Weights of a small GPT-style language model, trained from scratch on English Wikipedia: some layers without attention, a variant of Adam for these matrices.
Each number is 128 + 32 x the weight over its row's rms, rounded and kept within 0 to 255. Layers, rows and columns count from 0. Numbers have three digits each. The size before them is the row's rms in percent of the matrix's.

# up: layer 4 MLP up, 2048x256, rms 0.075, rows 1327-1373, columns 64-127
# down: layer 4 MLP down (transposed), 2048x256, rms 0.0693, rows 1327-1372, columns 64-127
up1327 095:124128086148151149132130136123098124097085110145113146079157121157045176098104117179098118149155174112091117117093172111147193117087123173148138115140147177123087145150151137125106109135159127
down1327 090:129138082140124175117156135134160090085142165132104131103191092188108146114153147090139120083108110117139114061106129123159147154174170118088143125112171143139071169165128090120109146136110119
up1328 096:178116111117110065166078111110150129129075053127093123125186160107164156132125151154154148135130084181080113149174193044128212127105115114195096162108112157111169136161157162173076150133155142
down1328 096:107154151109158177172064178197111149077121131110164138081145132166109120089133180169144112158129143148128057158115097099079145094146073091132147076153188115170102096115131084079106117147137130
up1329 106:092222077208135162113175112134076139104163145103096147089152181121135139102086121111135106074129157151110111155103145168141130073069103182125164123058119113107110109114153172126141171175130163
down1329 102:085175087079134134130181135138140132114139146085127144155150090104100106104109183141110133109121132164150127130119143108070160182121092112149172087223103164116125081103132091121149062136136166
up1330 108:111116112120103072155135156089112149153120086193125122200078145081153158133124119138161097156154124151215177119183175107149147089077140118122159145141124149144088114140092113095090168056106106
down1330 107:187153203141142078105156135121113099126117165132116152144138125171089124114121091107123137138114171100155139126109150122169162090098113125121095117172136143153045144087095092099156114099116076
up1331 102:117104072112063141229154164157143087128173155120085113125110134124076091143100052130106097143107153132120135145106161156154127122112119217161169105108162183162169088137128135175104190156165129
down1331 101:128094091123128140143154145084137132086156118117141078106127130151066080151097201123118133090144095086112158111118115188161114131133152138149123135119140135214086079094142140097069108123168132
up1332 102:150104109217118154141154092102217138114115047113110077160121124109177203152136116072116136167097110145152173136148133120108151131122070145145144128093094174081059191102158139137126186132134143
down1332 103:181151121166116164128181179141124140129173098143194121139138086132134152134103080121106088098183103101142115169119111118135154097105108132159128115103169137148141071072143131139124141136109113
up1333 110:087115105114083172129142153136131123082168085108100078091105105134088120124126109099160132109189115130131080192164125090109150174169159126157134111090124147150113188139179148121098129105105100
down1333 106:124136114186136090154108109124197089150146087156119142137155127107086124177115150139182160077188152218039125140134131146087123114115127128146114147108163169183184170140165173190130083131128133
up1334 100:118101103122102096166159165086110126165141061119144116200117103087141144137104109145093153090083152156113151182117122090157092152191155153133201119108105143134129131138150149121086140146116166
down1334 102:120148094151151122090128122190127142114093146170132170127159157157065149144108119118102137104086129167108023157117134080142158111170154124120129083179114097154127136149120117211090098120136149
up1335 102:095104081098148183163156144090144138180209130079165110081135081123168129114084128071123144160181127179105171115095111083054161134145197153126142128110106115162072096139185154077128132123134160
down1335 104:142130154057142122145085071080117143127116140139145118149199158141102060122156127108144153180165162116130170169108114104102142164155113109155166106134123102155138152139164090107114165124120125
up1336 093:193130092133139090141139175177126009098157123122070040128154111126110132152166115152153144125132146171130143134188120092107108118185150123122113117120133105177110158101148132101123165128126138
down1336 093:138113110134177146137096196100178139160166211083138116142111166163137121118153124178165141116122160144147084201151085075173108152125142104112145099179098113101130206108179137144078128106076106
up1337 100:191119078133056147159110157098140129109115128140127160103139073127187118191112130105148067093140093131109136135109145144123144115176143182112168074047092088106123158075106132126126192139151128
down1337 097:180155137072163147095117088161105083112134088117149087125180123093147040121169105154092151153058179103111116116126114124072117161194052127086128122117148083171158144120078120148116141184103099
up1338 102:190097148136140104090126145100143126133098090132136151211204129094110168120097110146160122159085108142130122161167139171125134164151168077114121146071107122088122195138074136159128109123210090
down1338 103:158112175101154117047098091083124064090108147120084089174192129121157115118157147172126146085109155163153152200124102163150114118112129105090147122163106088077121149125118199109167163143102082
up1339 101:178132152100163156099124140117093136061109117139142169098157072095111121126134047116189099127143159137133120111147076156061172126147094099151149137137184142061150149150109151178118193135123114
down1339 100:149152151123173148152151134102119106117136131116097163159125126107141139097087136126128060138147137087135157120118206104092112174134099137131127110102137120121146124195180161142100128108143183
up1340 110:131114088134106137176162122115132154134113150175130112099116139148091148108124093100114143113160134125074137100149210101154200177161172159216082161141152143119144108143167147133163122155143124
down1340 111:125144090109153068132160129187166160107135139126188110126153167126137101129107136136087144150129177110129059100123086156148083128123090127179048166160074115167102120151135137154132101124156097
up1341 092:117109089192129097154124147120128118139097062128110141137061096107157142082142118137185159072125187121101091151065129169104112094099155145119052133163124159100117123042094155171122180077124079
down1341 089:139116152086153094156062179080171093136185106153108116177152104126164082116146132100187132154134119109093115131151140087160154139104079118179069131123123114170150143184117150063146117138089149
up1342 099:096167111132126103114125155066124125129109175103089094107113106110174100111159094119071124150084138150116117154164132102120141134150153096089166106074141164146114158111136149185116097127113159
down1342 094:139088116107090144162119169076145138171146179161101125114205130089125165106097117135145162136153188150092104158082139189136200187146082143120104116148150104073129132096121107092102134163173196
up1343 101:109161055186134108126131165084123117170128167107125104102151136113118153124129154077159148171078105136125122123223136119167112125108115115076140130079136108049091113110127127210141148163085116
down1343 097:081162096115174195113131066175093097167167157094127140134127132069169123149091148121096158159113084104096190121137134085167157123111111111081196094139143133103115169134121169126135159089102086
up1344 090:182168107144129145134150138102089166179081141059111100140155100104119129174110138102093060170180090166158152102180128076167161162076146166150124094153105138075131177124105139118089178148137110
down1344 093:121142164074137123177133125122161128114121225119137175116159158163124126149083151134108146129069082134146162194123170086088087156069081112159109147096156131101124102182082163115075086129129080
up1345 109:080094095081154148137132126137156122149135050134144134104085132100168130215141130151113116117160141136069126125112118123136137115143110175160121116093107114134109116179144189198115121112165120
down1345 115:182110158115114105087144109083139099120174090195139119146135052131081173127130084108107155112099089137143109155175155117130163096127165161143155108122139139110191138112089062126190127149171159
up1346 110:163155114153075131142124132162185154168145163133163127152145138116089160157098076145136132144103191146092116093092171189106160075142120144141076158083073115104065101133091184067046128102170137
down1346 111:144136129182137123114143083127077115129105105139120163130111047148142135103079127163122147129159156164081143104029063134180117140204152098124155176130136132141139152087124100145103094098098087
up1347 106:140081136139063116100156138151168126178134104167098131162102136127118125187176170133132124110132124150131124125150129088112137172162119149119159167150154177098135121132140120120154168162157144
down1347 106:167148103108098098086131126151090105148154191138137155082094192083196106165155092150161161087125195135171190124160069189124051134154084090089130150152104110148168156177087169137099114181114129
up1348 103:087093068204131166132192157071137094170156141065114109113120122095159133122098104124157141118092098127034141160165190178181140146144141130147101112082129130103126141111205127203145113145130121
down1348 100:091149175130148173071108100165157136153100139120109136096120165154134087127124108127147101135108068132159188116125133080106094121144127179106148126216104136111121145119145142151236086147161114
up1349 093:154137090164116144113158181168081080092158143155160126134120100144108120147095033110125095128150086144116125071146153098141139112109116118116178127090135189131126066183152179129114108120134106
down1349 095:094092140112118116118057102082149115147123138082133151114087146111132109137116080145136207166164115167139142132123108141093130140106156149173160107156156132114163184114087088172056098103080153
up1350 098:084121055110154161116121082128146135137098126174105195118140113138129158152135128180115104066086154117007130134167088106069147103117146134152138121122148168160143111142182203203081095111158172
down1350 101:102140132137109113119095107161174121135149091120107100142139179146165183105119149163121029022133094045151139117142175129153122095129145128136133124095087156144084113071115147158097108126141144
up1351 090:164088173123102146138126174114137139121152136121055137178093103159155128180131125117174096165123083188048111098115137208146157127184113089159110162081108116122157146158148135139135119179178117
down1351 088:131083107085115108150141141175076050162192112141175166106144207113155071154141180108131093147099169116129179145111123101177108126168148179167167129127099105120121116181112137089074152098094089
up1352 107:144115139128137134195120097104090106089113115158134129164116115125152168145177098138076105116146109109076126091183119115171153077130163186172137163108112173129080117119103121133110098145170096
down1352 104:140110108101071166125099079159116099195098091134115085109148140094164137139106144143135161124091145145112143083080150135075201146157111070170140135108161140129138107119130153134103126100124124
up1353 103:192177065135143145144157152126195090054152090111090113120112135072127181165081086163099075196131105164095119097180159139167102126091111156103105100089087132093116153188169200135163100060152165
down1353 109:133157133207124132105134155078113143178096160138169132118098136210178123115122194131136170141126091144113175121117153186124170119138130094110094140089163100108065103096163110097148102187143104
up1354 098:145165092122126158177115135075145098116131169155082179141230047067177146173121081117119125151155155212107047143157096167123088126113099131134133181146107144189119178088115145101160141116119104
down1354 099:105146164133112163160079081114121120180117154151131080160132161169167124116140121132112125069131194116142193183065082154123119193169124135117037097155177097098104129120100127068146122117133112
up1355 103:132140147165107107125121129083160115159092140158119133083186091125121165169082126135161089146052175131170133102188191123153130159101127157172177147096115103068134113131131116162095131167121104
down1355 100:119175135145125115109154109164177134176100159107150049133107129131056138071161163111133118147147124164110107109121152156152190134101110080074158083172104098111083133115121115132023103140147148
up1356 103:186146106132156126113182076100182107072117167127069165190151143112090145178083114136155091151193101184080141109112148083116150130128136146131066175143105156088121133098142164107085174178169130
down1356 105:092118108126156159106122125152111105119137110086131118124131154170095120107104103100141105129080109151174165118129166110081185061163199200130107100125142044170123116123121127119113117103094116
up1357 109:172132119109135187106161145109125086146128136136128193152143125075093135093111133085112147157106104135163178106179136112172151168201165126107129115132101123100065117146159133136082113038106134
down1357 108:163085144086133129120081153092187120079135065104133177138172175110145095144108188193156156158136146115174151137110132131107083078124168115091215140188113132124130129114090121107117093155165133
up1358 096:087095082103138148148123147099070063133166132156113135136086089125101128083095057097162112109128117140054088111191195096166136140105195152172156105135157149084121145114152156127110196091153129
down1358 096:139154140142131136142098122188081126134131190133164160164109101118111152088162082188118114080166165100129175165044195094138190144122086172088093144134140101073175172148112184132131094093131104
up1359 105:113069101107133110176123119107115118141175067105137113159087178098074099147150140146166068086136127142107162168139102125099179097150152174172145124098097100154117151102145099121134136079066113
down1359 107:087135171138140167184124122132166095170142151106113083137142131122175155106147132206124171132130108135117071144121132137170099123090071145134165138098118119088156159135119144177186089150099133
up1360 100:179127046128126129173156160102097124144156142138100105078135090139083162153163092080193119088119159108063079121116083117099190139127111209163097129139099150157105076124193184113135215146085124
down1360 094:075131186080085139095092172124118102124086123103153093087213091177114081120151110060101125113128154110108171150120157112126134194105174169116110144135159129136129085113099145085135094160156075
up1361 095:143107106150085092177156156135150132087133135182136078138194114107163076174105082118134104140139104216112125110115203146112190117218179158198182135093073170048148168078087154155114142096157176
down1361 097:133188108082117185128158158195203177134097103069161095076132154121112135106126105124115135079125134133131140163095135131090150180103175094146124109118149131117132180158126086128037140110121124
up1362 095:152129121156110115145093112135108159171164114120109163136157152120168146132154137163130158106082090105148130085055098176184175123151149146085109148134050101084089093146126110070130169149076112
down1362 093:100110082160110139117142168105150071127123179108091123090101115100086123144120151119166156115141149130091158106133159117069116172072160107135150134167119155153148170115125119146154178103224164
up1363 090:141140095133107102134149207126053098125126173137110078097144121070126119122086132115146067145180124148100154090104098099128153200064178085128158165165053140091142129161110143145113183089140112
down1363 091:081151149171187094099089110104121076173145085172157131137099123068180122084133110163121162131076086146132198184110166165131100136111071105167095112177145107123140116131177149199162106146167173
up1364 099:157156153151103113152101124192088085161113182105031161121105136191143136134128103112138165119125086108111086175159113135127183117117161121122125073149100123052106104090080131128154173099176121
down1364 098:165130142053159135115141141138176211140133101105181153143164201108090179153132073161059123111121149167160092106120130136160117143118088159186064145085150139171152095147110164065149078209089103
up1365 102:157118118162131123135153125092137155164065160124178141156119095104188126096095145144118167140157131149144086152131146142147131144149187096162086175141117157080085131122110116183067171100154119
down1365 104:159191139146194165142122127111159140150175064149147163072163102120153115191082151116106112162156095131089114105144114097152079153169111115102098114161126171132121094146081136107154106211075146
up1366 099:130129122184132141164136157140115103102094133189127148124133154120137121100133060096157094137164183151159116165145118139127154202167221176111121121103135136072125086204111129155102093155122152
down1366 097:147097136114149141151105091166094155171129075142185164119099111122090187200091126117096098082130082139210157143138066131110084133152149142152150125109093140147180138142110145186128178175086102
up1367 096:181158127105144100142110167180135130108139153121059083125158077091169133147177156107147123162122130187105113157136078129183130140128226075177121168088107134175169194163118160092156147130099148
down1367 090:194132138157085159119093150149144131160097134181143146114132184155092177078177142163134124128105115088109143087094134136104184128130180214118160155125122174125060172143132127130151141131083107
up1368 096:133133062190183198202089116099143112172071114140139091100115090083059151125154145128130138152189120117176136122156115120123129173105147113176173142109063138137033146075130173077124078147123143
down1368 094:081097091083155157110148175141158108136101135139120146192101165115094051188200071122089118135152087087105134136112125079172134132124132150108146106146154110159174147149174070126158149166155121
up1369 103:190084102123068151192127120145185168165095143153127162130138094154100139127127139102079095133147176215125159167142098140158183058116115145131180186085124195132098114131089129125065118122103120
down1369 104:143100169117129145121096128136185194089119101064104133168134145119084181110169117105127142178133114052108062142144101151144135169099102157143108163158125130170132050155161125166224150089154144
up1370 108:120123073209109116102139132081164110139107165174133109115118122117194160146138153072158040090105102138085086124152149129181153098155157148109120105153162110135158120101145084139075162087171172
down1370 111:139120123164086095124048081099139086204114133097117121115132089127129122079153143177120144171078102103127149096144052059139121074164134098129168124146142192147160139112091121144113148134096120
up1371 099:095114138163079165209115160058151127167129092116101144150122171100137149111094108140084122119102187148170110151091095120140132100123145151203130125116158186116176126150137113127128137104097121
down1371 103:155165098124133186104157130146116090138152142133141085140089101143108107102160117186152127165084129147110155150158096117145156145178065089075111145182080098106157134113100131143147142125095096
up1372 102:127142132103133117119141129118146128177092121120031135127157090100115121105108102162158145137095130110068100089180116161132173074181083147123173137132113167069144138086121133157121104144127121
down1372 097:129139150096148104102170129118126134084158090179144141149127144068198124131090082083100097060110179142095145106152110118082109083112106132181114156133093138102060120151172163121111077112139112
up1373 099:083176128144071142125150141138121156119110189144073125178109149139085134166100132078119111147143058156107131079160136153139064143098111123149119139114129132118100151158117137106142133164130162